config.toml
hidden_size = 128
rope_fraction = 1.0
tie_word_embeddings = false
parallel_block = false
decay_shape = "linear"
train_tokens = 100400000
Each number is 50 + 12 x the weight over its row's rms, rounded and kept within 0 to 99. Layers, rows and columns count from 0. The size before them is the row's rms in percent of the matrix's.

# layer 11 MLP gate, 320x128, rms 0.346, rows 274-292, columns 0-127
099:70 59 33 40 64 20 22 61 29 61 37 28 50 57 79 33 29 50 39 57 69 44 38 44 55 48 56 29 44 54 54 54 49 59 45 52 47 61 53 54 44 60 60 58 63 55 37 65 42 42 36 44 40 56 57 35 32 51 54 38 44 52 40 38 47 34 61 50 50 41 23 29 57 49 33 55 56 47 41 40 56 31 42 45 53 61 51 44 52 46 43 47 67 71 36 45 41 63 60 56 45 63 46 34 69 66 29 39 55 56 63 46 65 69 42 55 49 49 45 56 28 55 60 42 47 34 22 59
105:51 40 55 49 21 66 53 56 43 39 33 55 59 63 60 63 52 67 43 57 49 31 69 76 28 48 53 45 50 39 54 62 56 41 69 35 54 44 30 67 49 56 42 54 39 35 59 53 32 67 46 35 77 57 45 44 45 69 35 68 52 42 44 37 45 25 40 55 65 38 41 52 40 27 66 70 32 53 53 28 68 37 39 41 56 55 69 61 65 48 61 33 58 35 42 56 67 34 48 67 40 52 51 49 66 58 48 51 41 50 56 58 51 64 63 38 41 51 35 31 55 56 45 37 48 60 55 58
103:59 31 38 53 38 42 50 28 46 51 36 39 21 35 60 46 48 44 67 62 57 45 69 53 28 52 56 51 43 44 47 46 52 50 37 54 32 60 16 50 65 57 69 58 49 39 26 57 39 52 48 46 54 34 52 48 31 35 28 58 45 67 70 53 64 61 36 43 51 63 58 40 55 22 72 50 65 53 57 39 51 53 56 32 68 32 59 47 31 57 49 45 54 35 41 48 51 45 37 69 64 52 55 32 51 56 36 40 39 38 57 48 53 34 45 56 57 76 59 63 52 64 59 51 64 40 32 64
106:69 71 46 42 60 37 49 38 44 36 45 40 54 68 49 48 39 32 54 51 48 39 55 69 17 49 33 60 58 41 43 47 58 49 46 47 44 50 76 46 49 66 71 32 51 49 41 29 47 63 58 42 46 37 37 49 60 46 59 49 60 36 43 32 55 61 62 37 56 46 65 37 50 42 83 39 53 32 43 43 42 46 54 64 58 63 50 58 51 21 32 40 57 26 39 50 47 58 42 50 59 46 59 61 68 51 37 52 50 54 63 63 17 71 41 52 49 43 31 30 38 69 57 60 40 64 48 52
093:52 35 54 70 64 53 32 50 19 70 52 55 36 42 51 42 33 43 41 64 50 62 30 60 58 40 59 53 42 37 52 48 44 35 30 20 34 42 67 48 72 52 41 66 41 66 44 51 65 50 44 71 64 40 47 52 50 45 60 53 48 38 55 71 45 35 76 52 52 31 41 42 41 49 62 64 39 39 59 47 51 51 38 47 50 61 37 55 38 63 41 47 43 48 72 57 48 64 63 59 55 45 32 31 47 53 47 40 44 76 42 88 38 38 58 48 53 32 39 35 56 57 47 51 59 61 44 59
102:40 67 42 19 40 47 53 58 42 65 38 51 32 42 64 33 58 78 37 52 53 43 63 36 61 54 45 66 49 49 46 39 48 70 48 43 54 39 46 46 62 44 60 39 33 69 46 52 16 54 48 49 53 30 58 30 41 36 49 57 57 78 66 43 47 57 41 43 57 61 32 37 54 49 27 65 45 32 69 58 35 47 52 53 55 41 83 47 61 49 45 37 41 42 37 43 50 55 71 55 45 43 37 36 65 49 49 52 57 38 44 61 65 37 59 45 45 51 53 37 72 42 58 44 54 46 79 59
099:34 51 31 42 55 41 39 62 42 59 61 48 82 38 47 36 58 59 32 40 47 37 69 59 48 35 68 49 46 60 50 51 60 35 45 63 41 66 43 71 47 46 49 67 55 81 82 56 40 35 59 58 38 43 47 49 71 44 43 30 61 72 46 55 54 52 60 36 50 41 46 45 57 43 48 50 50 57 35 48 51 48 42 43 64 52 36 46 62 53 53 49 60 74 41 39 50 85 29 73 43 48 49 51 46 43 80 44 56 48 55 39 57 63 67 39 28 57 40 42 38 45 52 54 32 51 60 46
101:44 37 39 56 34 49 36 64 49 40 46 58 48 56 55 66 66 36 57 70 46 79 63 44 47 45 52 41 43 46 63 52 36 57 59 64 23 46 42 65 57 52 42 50 47 57 50 50 51 50 75 44 36 53 43 61 49 46 08 43 31 49 47 66 53 41 54 45 63 57 64 48 47 67 73 52 40 52 62 58 32 48 74 36 58 27 37 48 62 56 57 43 44 43 32 65 49 62 57 74 65 32 58 22 32 61 29 56 48 61 56 54 29 45 55 51 51 61 47 49 65 62 54 48 56 45 70 38
103:55 62 59 40 30 61 34 61 42 57 69 47 59 38 46 49 42 84 56 45 48 52 62 52 62 58 52 31 39 62 42 31 50 53 50 50 43 61 59 62 50 46 72 52 54 46 44 68 37 51 36 52 64 41 49 62 51 66 38 52 57 61 48 48 42 24 71 52 67 53 72 42 29 45 58 50 61 25 27 65 71 51 15 45 63 59 71 58 58 48 60 51 73 33 48 47 38 48 38 66 52 59 59 27 60 44 33 53 52 68 58 43 55 44 34 37 65 44 52 41 51 39 54 46 40 41 35 47
098:64 40 52 56 52 37 32 48 32 45 18 46 43 47 46 52 21 45 37 35 65 47 44 34 49 52 55 44 39 69 34 33 38 55 66 32 24 56 32 74 38 45 33 61 49 69 47 50 41 52 45 76 31 49 55 61 63 33 73 53 57 46 59 51 45 55 46 64 43 69 52 41 45 49 65 49 68 36 50 59 58 50 50 47 40 55 72 54 41 60 57 47 50 46 41 51 59 48 34 55 44 55 74 49 65 54 34 53 62 45 54 59 44 36 46 44 35 51 35 58 75 45 27 66 30 48 71 54
089:63 59 44 53 54 69 45 46 52 54 19 43 68 50 69 72 52 54 61 65 63 55 60 64 53 68 42 55 48 52 51 63 51 58 50 71 57 49 48 55 46 50 57 76 47 52 43 50 71 49 28 62 37 52 57 52 39 43 66 73 55 38 53 32 45 52 46 44 31 46 60 54 33 49 71 47 29 65 38 46 32 53 75 63 56 55 41 37 55 57 32 66 50 68 65 61 52 45 47 67 38 61 61 46 44 57 51 68 41 65 47 77 58 54 51 36 65 50 30 27 28 48 63 31 47 45 31 51
096:61 64 63 43 31 46 42 54 47 52 37 59 34 41 44 63 53 46 49 68 55 51 44 48 68 48 65 49 66 46 53 37 40 61 41 74 51 41 41 59 57 58 51 62 55 70 51 50 59 49 53 54 34 55 50 49 31 58 58 56 55 61 55 56 70 20 63 66 38 58 50 25 82 63 67 51 60 56 35 24 50 58 46 53 67 45 54 41 33 78 69 62 57 60 35 53 51 69 58 40 49 22 51 54 24 51 56 47 50 45 52 46 57 30 49 51 56 52 60 43 73 50 60 57 43 53 43 84
108:35 73 28 45 53 60 39 44 52 56 47 55 58 52 60 37 37 48 53 53 53 53 48 61 51 46 65 67 59 55 53 55 59 55 42 60 43 43 63 47 68 54 63 56 49 62 43 39 47 28 52 69 39 44 47 44 39 55 42 35 39 73 32 64 77 42 53 81 45 42 60 40 33 35 52 12 53 47 61 63 48 52 48 45 49 39 63 41 46 58 45 46 30 54 51 53 65 58 59 51 23 41 51 54 57 54 55 43 75 44 51 63 79 54 42 60 14 43 30 40 66 76 44 46 40 45 46 50
098:24 47 50 58 68 59 49 33 46 29 58 63 80 43 41 45 51 50 45 58 49 47 59 56 51 44 46 32 44 68 59 57 63 67 59 47 43 65 36 76 24 28 47 35 47 58 53 57 65 55 57 73 55 67 43 55 64 62 30 46 36 53 46 62 46 59 52 54 38 50 44 56 48 42 52 34 51 49 62 50 36 21 49 51 36 59 52 42 47 58 41 50 38 50 04 68 62 52 50 49 42 71 52 57 64 43 58 48 28 57 64 40 61 46 42 58 44 69 65 34 49 41 49 67 62 40 55 49
099:30 36 42 46 53 45 39 44 16 50 48 26 69 66 51 66 48 44 61 48 38 48 63 30 42 33 55 52 30 21 50 50 65 51 54 64 46 65 53 82 49 62 56 42 36 53 53 60 56 43 39 58 44 43 58 44 49 49 57 50 50 50 48 42 57 60 51 41 44 64 60 40 39 34 27 53 46 57 38 46 58 51 79 51 38 56 69 39 36 46 59 65 63 65 64 71 52 51 52 76 43 60 57 58 54 62 41 62 54 81 54 40 61 35 26 39 63 49 53 51 47 50 61 55 65 42 36 29
092:59 63 52 43 52 41 56 30 40 50 72 24 33 47 51 43 65 54 44 52 39 64 67 74 41 56 60 39 71 32 60 34 61 40 31 69 39 54 33 47 61 48 55 73 31 45 46 43 76 32 49 56 65 39 47 49 36 32 47 39 57 61 57 82 61 53 41 37 47 69 45 44 53 56 45 60 36 39 45 51 43 65 42 43 53 35 40 69 50 33 48 47 57 44 53 73 76 49 36 50 64 31 55 60 42 34 54 47 52 50 48 39 60 72 45 49 63 38 64 44 43 55 64 43 41 44 33 62
102:44 52 45 39 29 38 52 47 30 41 63 52 46 62 64 48 38 38 50 61 63 50 58 51 33 65 78 58 37 58 55 35 29 48 44 36 21 45 62 58 38 61 60 58 36 79 55 56 47 57 46 50 56 36 51 41 33 59 37 54 53 40 27 51 53 45 35 60 31 46 47 16 62 42 38 30 58 61 38 66 52 72 62 51 47 48 63 67 74 65 54 55 44 30 55 35 58 47 69 44 38 51 45 47 47 33 55 59 58 53 40 72 72 31 60 69 52 43 51 48 54 43 58 59 45 49 50 60
104:59 57 68 50 46 53 42 39 56 57 59 47 46 31 31 51 46 47 25 34 32 19 54 43 48 45 50 66 44 52 43 46 53 51 51 33 26 55 42 54 47 50 53 65 55 43 40 84 34 47 68 64 55 32 59 81 66 72 41 58 70 53 52 43 59 38 51 43 59 58 33 53 45 57 37 56 76 53 45 49 69 31 51 34 55 61 45 70 74 54 59 57 43 53 41 27 45 64 36 64 42 66 45 73 41 50 49 53 65 41 62 45 59 27 59 38 56 57 54 51 50 53 57 53 57 61 66 46
097:42 66 62 36 43 53 81 50 36 46 52 51 70 68 42 37 50 33 36 50 45 34 63 40 32 34 54 29 64 38 49 49 45 54 38 58 76 40 32 40 34 67 53 71 58 82 37 52 37 41 40 50 55 45 39 44 49 34 50 68 60 40 36 73 35 69 51 67 36 38 50 44 41 41 75 51 47 46 42 35 56 40 57 48 69 58 57 41 46 51 44 40 72 55 51 44 42 67 54 30 59 65 50 54 50 56 56 65 47 38 60 34 64 33 60 60 38 53 27 50 37 60 50 61 45 44 52 47
# layer 11 MLP up, 320x128, rms 0.367, rows 274-291, columns 0-127
104:60 43 43 37 48 74 57 36 47 70 60 73 58 24 54 41 51 54 69 19 58 66 36 31 49 49 53 49 51 43 24 55 28 60 47 53 41 49 40 57 45 48 53 42 65 63 54 52 57 60 49 56 44 41 50 44 55 42 63 43 56 62 29 56 29 79 50 54 42 42 68 56 54 46 30 39 51 59 42 60 55 58 59 35 49 45 51 39 48 41 36 72 47 40 49 71 42 47 43 67 77 63 55 37 52 52 50 40 50 81 36 60 42 25 51 59 48 59 34 58 49 73 28 55 48 44 38 54
107:42 37 54 47 45 63 33 65 56 38 67 53 51 49 55 42 43 69 70 40 43 55 54 53 46 47 60 45 39 28 49 37 35 52 50 35 52 49 41 34 56 48 40 62 40 75 46 54 58 36 47 76 47 41 51 47 39 44 51 41 61 54 71 43 51 64 70 25 35 62 58 41 67 45 44 38 39 48 34 83 41 52 38 48 71 27 43 63 56 48 40 49 41 51 60 58 59 30 32 51 57 40 58 52 68 60 25 39 75 49 32 57 43 76 34 37 38 56 56 47 50 53 60 66 53 38 24 56
101:40 53 44 35 80 54 60 45 34 42 36 24 52 47 40 39 39 44 38 27 74 38 45 25 53 52 56 51 54 36 34 42 50 36 48 24 71 42 75 45 42 70 46 42 51 34 66 59 51 47 29 45 56 55 44 55 78 50 52 23 39 49 36 47 55 63 51 56 36 58 65 56 50 57 47 38 49 46 38 55 47 47 50 31 18 59 48 68 39 29 56 51 37 33 56 37 37 35 50 38 51 44 71 51 56 48 54 63 38 47 50 62 56 60 48 43 49 36 67 64 53 51 36 40 33 48 41 49
106:55 49 32 65 51 60 62 58 83 25 31 36 33 25 45 39 40 57 67 39 48 57 72 56 46 50 48 40 62 42 37 29 38 65 57 55 62 44 44 63 38 29 43 64 35 56 28 55 68 42 42 56 63 53 66 53 38 56 44 48 37 45 20 64 64 31 38 47 42 48 48 51 57 63 55 52 42 29 53 37 58 47 57 40 50 37 62 56 52 50 61 62 50 51 34 55 63 32 61 56 62 53 38 62 55 56 44 47 58 68 68 69 28 50 43 66 59 46 41 48 58 61 65 68 41 48 42 31
097:30 55 48 42 40 39 46 51 47 41 42 54 54 56 52 53 34 70 59 69 16 36 36 67 47 43 60 59 52 34 72 31 32 49 40 47 49 52 51 39 55 51 47 38 52 54 61 68 49 68 56 46 44 36 57 49 50 52 46 39 49 40 47 37 61 62 49 63 38 36 58 29 68 64 46 37 57 65 60 37 45 70 76 44 53 44 61 46 76 75 45 54 57 39 57 37 66 41 42 34 57 64 62 69 58 48 48 55 43 32 42 62 41 69 43 35 74 74 52 59 58 49 39 58 49 63 67 25
098:51 60 46 39 17 57 57 54 46 65 30 50 71 35 63 51 52 38 40 50 60 36 44 51 38 57 60 50 45 25 50 54 52 41 41 42 35 55 42 37 41 50 50 70 60 48 42 50 50 68 73 40 31 42 69 48 60 57 19 40 53 47 58 54 44 38 61 65 40 60 71 47 30 52 54 47 55 54 43 37 37 48 51 30 38 49 42 52 45 37 44 55 61 61 44 34 80 16 31 54 67 56 47 54 54 40 35 64 67 53 31 42 43 60 50 59 55 37 60 53 58 44 54 49 71 67 23 53
091:56 63 52 54 64 48 59 54 32 41 34 56 48 46 82 51 68 52 35 50 39 53 43 42 74 35 70 52 51 62 44 41 25 56 53 52 59 47 54 39 37 38 43 55 60 52 63 49 42 50 54 48 44 33 40 39 51 56 52 70 46 60 57 40 59 36 54 57 65 63 44 32 71 38 46 54 63 53 39 58 69 76 41 65 43 31 43 63 38 57 63 53 27 44 43 34 42 63 16 63 46 44 54 68 68 49 38 65 39 54 54 39 52 25 60 61 68 25 57 53 58 26 61 46 50 45 61 48
100:48 40 43 46 46 59 63 61 50 15 47 60 42 53 30 41 85 53 51 49 46 58 50 34 41 62 50 50 71 44 52 57 60 50 34 41 49 43 36 37 58 53 53 14 41 70 49 35 37 59 52 70 42 56 54 74 55 41 43 83 54 58 56 74 53 71 52 56 40 57 64 56 62 29 60 48 54 50 50 45 41 54 51 56 41 62 42 34 69 50 53 42 37 48 50 52 70 37 66 52 73 43 47 29 46 55 39 64 55 57 48 48 37 45 74 53 49 35 41 69 60 44 55 65 54 32 49 60
103:53 63 59 50 33 48 55 48 53 40 57 52 40 57 55 42 57 64 43 50 52 32 29 50 51 32 39 40 51 47 56 34 55 58 39 45 52 65 43 46 40 34 59 41 33 51 35 81 53 29 43 67 34 31 59 43 47 43 49 63 65 73 46 56 61 41 57 76 65 32 57 53 57 68 62 73 36 57 41 49 36 69 38 52 34 51 34 46 44 50 54 36 69 46 55 48 62 52 36 62 22 43 61 49 46 53 42 34 25 36 55 43 45 21 57 53 48 44 64 41 39 50 34 55 44 84 40 47
107:55 47 57 54 66 58 50 34 58 46 42 44 44 53 31 32 67 69 50 69 33 39 24 46 41 65 40 48 52 27 50 56 29 52 64 52 30 33 44 53 51 45 46 35 57 46 41 40 38 41 39 54 37 67 56 32 23 28 38 52 59 36 33 46 45 77 58 65 68 53 60 56 47 55 29 57 60 62 40 30 45 52 52 41 47 43 36 50 55 25 49 50 49 57 75 75 46 51 36 52 51 37 36 56 54 48 44 40 18 57 41 45 28 54 50 45 54 47 70 35 46 44 47 60 66 49 57 46
092:28 27 62 36 48 66 77 51 68 44 56 43 46 83 46 37 64 52 65 48 59 35 56 55 47 64 59 49 53 45 60 62 66 60 44 58 50 38 52 46 53 33 37 32 40 41 64 46 52 43 37 45 58 27 59 24 62 52 57 49 61 53 42 48 50 92 39 39 35 31 49 38 53 69 54 57 67 56 49 39 40 60 67 60 48 47 53 71 51 53 75 65 54 54 54 43 61 34 33 46 62 48 36 51 71 37 39 57 48 59 39 41 75 44 54 39 58 57 39 60 51 41 44 44 50 61 50 48
097:65 71 45 75 44 71 34 48 50 64 54 39 35 70 49 32 42 53 55 61 70 67 45 69 53 63 59 58 50 62 38 56 53 55 48 57 37 56 66 53 50 33 51 44 57 61 56 59 57 58 62 37 35 50 49 52 54 21 53 63 60 45 40 43 34 55 40 49 52 62 71 49 57 55 48 41 39 65 44 37 46 43 53 39 52 59 65 52 55 48 81 60 50 55 47 44 49 54 14 67 33 34 42 74 48 47 56 40 55 62 76 49 69 55 52 52 33 63 56 43 33 49 34 24 51 75 39 51
102:49 47 37 50 48 36 53 40 29 63 82 37 55 76 49 53 40 42 57 39 44 43 61 38 49 47 25 50 59 52 54 61 48 68 48 28 53 52 56 48 58 58 62 42 27 58 37 53 27 54 33 56 50 49 51 52 54 59 43 53 59 36 56 54 30 63 21 39 61 51 85 53 59 32 49 57 52 41 53 50 39 53 41 63 55 44 47 59 65 43 54 49 66 73 77 43 61 73 56 54 45 50 33 45 78 68 48 55 32 47 54 46 28 60 30 49 40 33 44 55 57 51 37 37 61 55 37 53
093:56 56 36 41 57 43 74 48 22 39 58 48 57 34 58 51 51 47 32 52 49 55 67 71 37 50 49 59 51 53 44 74 58 58 49 56 54 43 45 67 37 55 23 57 66 73 67 53 62 58 56 55 62 66 38 51 66 50 24 50 42 54 58 62 31 52 51 61 39 43 50 42 63 56 47 47 66 44 76 51 63 36 60 51 30 31 67 45 55 52 63 40 42 51 32 48 45 51 58 69 55 61 18 49 42 36 32 55 49 57 48 48 37 57 51 57 46 88 56 68 44 27 44 64 46 53 63 46
098:44 57 69 42 51 37 44 42 37 79 41 42 46 55 54 28 73 47 42 80 39 41 28 41 54 60 43 51 62 19 63 46 53 64 42 50 64 66 50 47 47 55 31 54 42 54 60 69 57 53 24 46 48 43 41 40 35 55 60 63 62 66 59 53 45 39 65 35 50 44 26 44 30 49 35 45 61 44 55 42 57 42 47 54 42 46 58 42 24 52 56 48 54 31 49 37 65 54 47 70 34 33 37 61 59 39 53 51 41 58 31 59 36 45 49 43 51 42 66 48 42 79 39 39 57 59 72 50
090:44 51 25 39 61 53 66 41 66 36 35 37 58 63 68 50 23 38 49 21 55 51 45 75 50 58 49 41 51 47 54 57 58 40 43 62 57 48 44 68 62 57 30 31 41 63 44 47 69 66 51 56 61 64 50 57 33 49 26 38 65 40 56 47 57 40 57 55 25 50 55 34 64 47 42 20 50 33 48 68 28 57 35 50 36 46 43 46 34 39 53 33 63 46 45 52 45 45 58 53 57 35 28 40 48 59 49 35 43 57 27 48 43 38 48 49 58 38 58 62 51 48 54 56 66 46 59 81
103:44 33 47 34 74 45 62 34 45 62 50 54 41 46 56 64 50 51 50 33 10 59 49 38 54 36 56 57 71 44 39 57 57 55 53 58 62 53 69 22 36 39 58 48 48 46 32 50 69 63 40 51 62 47 33 73 48 39 66 46 46 81 57 65 50 63 49 60 38 62 65 40 61 43 40 52 45 62 43 46 44 34 39 45 43 45 41 43 57 44 37 54 36 27 38 65 66 59 46 50 40 52 44 29 28 51 42 46 53 53 67 28 31 56 57 54 36 57 52 51 38 52 54 24 67 64 54 59
104:50 44 52 43 39 60 43 57 59 53 38 46 45 55 45 41 56 57 39 48 51 27 50 45 31 63 68 57 64 71 49 37 40 73 39 36 45 46 45 73 63 62 45 53 57 50 42 48 36 61 65 50 55 33 56 51 45 43 31 41 62 54 52 52 44 61 37 52 73 39 42 54 21 47 48 47 33 48 65 93 66 59 47 62 58 63 77 69 51 61 47 34 41 47 51 39 65 56 53 50 63 57 41 64 54 27 68 68 65 57 52 52 59 15 57 55 64 71 49 49 49 53 27 50 50 49 48 54
# layer 11 MLP down (transposed), 320x128, rms 0.206, rows 274-291, columns 0-127
101:54 48 61 67 57 46 37 57 48 40 46 53 59 67 71 45 45 46 44 58 54 42 42 34 56 69 53 43 56 54 58 50 52 63 29 39 39 33 49 43 60 41 31 41 56 54 40 37 42 71 63 71 66 67 59 51 60 41 68 34 52 44 65 41 65 48 43 48 54 48 69 56 50 74 70 21 19 64 56 50 22 75 62 47 64 60 70 25 44 68 48 53 61 62 54 47 52 36 35 46 41 56 60 51 50 45 60 37 58 63 68 51 46 49 44 54 82 39 46 54 51 59 57 37 57 68 46 56
101:58 43 60 45 63 18 48 36 48 64 61 44 42 54 54 46 55 45 53 68 14 64 42 46 66 50 60 57 60 29 47 52 20 64 54 53 32 48 52 53 43 42 47 63 54 44 46 40 48 54 29 54 55 59 40 52 45 52 54 61 34 33 44 66 41 63 47 28 32 42 32 45 45 56 22 57 62 39 69 44 39 56 48 82 54 27 31 58 61 50 50 54 54 57 47 57 47 59 52 65 48 57 44 70 21 53 33 43 46 71 61 47 46 57 50 46 59 45 70 32 61 58 62 40 40 34 56 50
094:33 42 56 60 49 40 60 49 48 44 60 56 48 49 57 49 54 34 64 30 53 31 51 37 43 39 68 53 42 59 67 47 52 68 42 47 30 57 67 61 44 44 66 64 42 48 67 54 41 34 43 40 71 58 58 65 41 23 46 66 46 30 67 46 54 65 59 54 61 61 36 53 38 61 33 50 49 37 47 61 58 45 53 56 30 49 51 62 36 71 60 56 50 52 49 53 49 50 39 55 45 43 36 35 41 29 68 68 57 70 71 31 51 50 45 29 53 43 51 67 30 64 74 46 60 39 71 82
101:43 45 38 56 58 49 47 61 41 58 45 48 34 59 54 41 34 53 42 52 47 64 65 43 67 67 64 30 50 37 56 48 64 62 51 47 52 48 25 47 44 61 37 42 41 75 33 67 50 42 52 64 46 72 40 70 28 29 67 55 36 44 54 60 53 62 53 82 58 45 65 40 39 30 51 56 49 36 45 74 59 71 42 49 38 48 36 42 59 68 56 57 56 50 59 63 41 37 47 64 62 63 36 50 50 37 43 37 55 36 43 64 70 59 69 56 38 62 47 30 17 44 63 55 54 44 45 42
097:51 36 67 54 62 55 61 57 47 64 44 56 47 66 53 53 50 49 59 49 46 76 40 50 27 53 53 73 68 41 36 54 44 46 46 29 49 34 53 61 55 51 57 74 41 61 46 74 54 46 36 43 46 31 49 45 39 59 30 63 47 62 39 45 33 47 34 52 55 49 34 55 40 35 49 74 66 47 44 53 50 36 37 47 43 40 33 59 70 83 39 49 54 49 70 73 58 44 41 48 43 43 56 63 72 49 49 34 46 67 45 52 42 47 70 31 61 32 39 54 48 38 22 67 49 73 61 61
099:48 49 49 48 45 38 44 27 55 54 57 49 42 31 40 37 47 56 61 70 40 66 50 43 57 44 49 34 51 57 43 47 59 45 42 34 44 53 59 60 51 39 35 57 36 28 49 53 50 48 73 46 38 62 38 42 69 43 74 43 56 46 53 55 37 56 60 20 56 59 66 48 47 59 62 36 48 46 64 28 48 51 55 26 66 32 70 42 60 34 63 40 99 63 50 33 46 42 50 56 51 55 68 69 41 41 33 80 34 61 51 32 45 46 51 42 44 45 57 45 49 48 54 37 45 41 54 41
093:51 53 42 61 52 50 43 59 62 62 37 52 47 38 29 70 43 36 27 35 54 57 58 62 39 32 54 52 57 35 69 34 65 57 55 46 17 22 54 37 44 59 48 33 43 52 50 46 50 64 48 60 52 49 49 44 46 64 56 37 36 52 27 56 41 58 50 49 35 35 65 58 50 28 38 36 40 66 46 76 62 55 44 61 54 51 45 60 60 43 28 50 18 37 40 55 80 39 59 66 63 64 36 25 62 39 51 30 61 47 52 59 41 56 60 53 44 61 57 41 42 60 37 47 57 42 51 47
103:38 58 60 51 45 57 48 57 53 30 53 39 43 52 61 38 50 44 71 75 66 30 51 43 44 46 43 61 49 33 39 51 54 70 65 58 56 67 42 53 60 39 44 54 50 40 53 42 34 63 62 54 69 60 54 60 50 25 80 47 22 38 44 41 43 70 42 33 62 53 55 60 56 50 54 32 52 66 39 42 51 63 56 61 56 51 49 45 55 60 44 45 76 39 58 43 66 44 51 53 88 40 51 39 50 55 63 54 53 36 58 25 46 42 74 42 26 60 43 49 56 53 57 48 18 53 67 38
105:50 56 42 74 22 42 70 30 33 81 37 61 46 36 42 62 64 69 37 46 35 40 51 44 50 58 38 60 33 47 64 70 41 53 45 40 48 47 53 50 60 54 44 16 52 47 33 37 43 42 45 62 50 68 58 41 49 48 37 39 34 54 46 44 44 34 69 38 35 50 47 50 67 57 58 66 37 49 55 51 62 57 43 51 77 50 36 29 59 57 57 45 52 46 42 23 52 43 67 58 47 50 44 60 58 37 42 53 34 50 73 48 41 33 68 78 50 59 53 45 55 46 39 40 60 57 66 41
108:54 39 70 64 55 68 48 46 31 42 37 59 56 58 74 51 54 65 53 37 47 61 51 60 58 52 52 57 46 42 42 40 65 37 47 36 79 31 32 37 46 64 84 61 35 55 57 46 41 51 55 59 47 53 51 52 43 31 65 43 56 57 47 56 45 58 30 33 46 38 59 58 40 57 65 57 50 46 64 36 49 74 74 29 36 57 33 56 41 59 68 47 31 51 62 35 67 47 53 58 49 52 45 29 64 48 62 50 31 29 43 54 52 57 81 45 54 33 54 43 39 51 31 48 48 59 55 72
097:38 69 49 49 40 33 41 30 45 48 54 30 46 70 62 51 72 34 57 27 45 51 57 65 48 47 51 33 47 43 34 39 27 46 60 45 65 48 66 32 52 42 26 50 48 52 44 44 65 53 48 25 40 52 45 64 52 41 12 56 53 61 59 56 56 50 49 44 73 33 39 43 65 44 42 71 33 73 51 45 48 30 35 36 40 36 52 53 49 58 39 57 38 48 41 55 38 56 67 45 40 23 59 59 42 58 59 53 57 40 27 42 64 52 39 59 59 46 59 61 44 44 65 50 27 61 58 41
099:86 47 66 68 41 50 53 51 50 40 60 35 49 49 49 69 51 71 71 65 60 46 46 66 53 35 26 52 48 52 53 41 52 41 63 46 20 40 56 51 56 33 68 55 66 52 49 37 69 50 68 42 44 32 56 71 30 51 46 68 29 57 48 52 40 48 44 52 42 45 40 58 62 62 51 44 66 75 35 49 41 24 52 29 51 26 68 57 31 44 41 54 47 46 27 48 40 48 41 63 49 45 55 48 29 33 46 46 47 57 74 65 55 56 55 61 60 39 55 60 48 59 55 48 52 29 44 42
098:47 46 48 47 65 40 71 37 64 54 27 46 52 62 45 45 41 54 31 61 47 50 73 60 68 59 58 56 45 61 43 64 66 41 46 46 65 55 56 68 61 58 65 43 65 46 44 31 23 33 64 33 73 56 46 52 63 52 40 33 62 41 46 44 52 34 40 60 70 27 69 53 57 54 52 79 45 48 41 39 39 59 60 34 61 52 45 61 74 53 52 41 71 46 60 55 52 31 57 48 61 57 50 35 64 54 63 28 50 58 49 81 47 56 51 35 58 60 64 43 31 58 50 45 50 41 43 73
101:42 66 51 39 39 66 41 45 64 64 34 56 36 63 42 55 36 29 52 63 53 50 36 62 38 40 56 38 55 65 55 59 44 57 77 37 55 98 39 54 50 39 49 55 24 61 66 56 55 51 47 68 39 56 45 44 53 44 54 50 46 66 15 38 44 50 71 54 56 36 61 31 46 41 50 40 52 44 39 59 51 55 59 35 35 38 38 52 45 47 33 52 52 37 45 59 35 68 49 40 40 30 40 52 46 61 51 34 38 47 57 48 43 54 51 57 46 50 42 42 56 47 40 91 45 56 48 67
098:42 43 45 37 52 71 50 40 61 52 54 31 51 52 54 40 40 41 48 55 41 57 34 48 46 50 68 51 64 66 60 39 54 43 79 63 52 33 73 55 40 60 38 54 31 47 43 36 40 48 60 60 34 54 55 57 26 34 70 57 24 57 53 44 65 36 52 50 30 42 56 46 44 76 59 26 44 43 46 58 66 45 45 70 38 62 53 51 49 58 65 59 28 51 47 61 50 46 27 59 49 44 60 53 33 64 39 52 42 74 42 25 52 28 49 41 70 39 66 35 39 71 44 49 43 62 49 65
096:40 60 47 45 71 56 54 35 51 38 50 42 45 68 50 57 77 57 58 65 57 60 52 43 37 47 43 57 37 54 51 49 71 36 48 62 35 72 52 48 69 47 70 54 58 53 57 57 41 58 63 58 56 73 43 59 54 60 57 41 69 47 28 71 26 42 43 31 30 65 64 46 51 54 57 50 34 29 54 52 41 57 41 33 61 52 63 60 62 68 46 34 63 49 74 69 49 46 36 55 33 34 46 34 56 29 43 73 65 52 69 63 43 40 43 46 35 36 67 54 53 48 45 42 45 20 48 48
104:32 46 62 39 66 60 57 55 50 47 43 53 50 49 68 52 39 51 62 38 61 49 39 53 55 48 51 64 42 26 60 45 62 63 42 70 66 73 66 16 37 64 55 56 73 61 65 65 69 55 60 38 47 42 55 43 60 39 49 52 28 53 44 61 55 31 32 38 44 51 47 26 19 34 36 49 51 18 73 43 42 55 63 41 45 55 39 45 46 52 33 60 48 40 50 43 62 42 46 42 39 37 38 42 46 62 46 59 46 64 53 62 40 39 41 70 35 49 35 55 49 54 69 62 28 52 54 62
103:60 40 26 52 56 44 47 57 46 52 50 58 31 51 55 71 74 50 53 61 51 68 34 38 64 61 38 53 61 51 60 51 61 60 52 66 54 50 58 64 43 33 69 28 47 39 45 57 47 39 73 11 43 51 56 39 57 55 61 40 53 44 58 37 54 33 55 63 39 50 46 47 55 43 50 61 39 30 61 38 47 62 58 49 40 24 52 42 39 53 36 52 69 22 44 72 60 41 43 51 57 24 49 38 43 60 39 55 39 34 45 68 57 32 49 40 67 42 45 37 59 35 48 39 57 24 67 59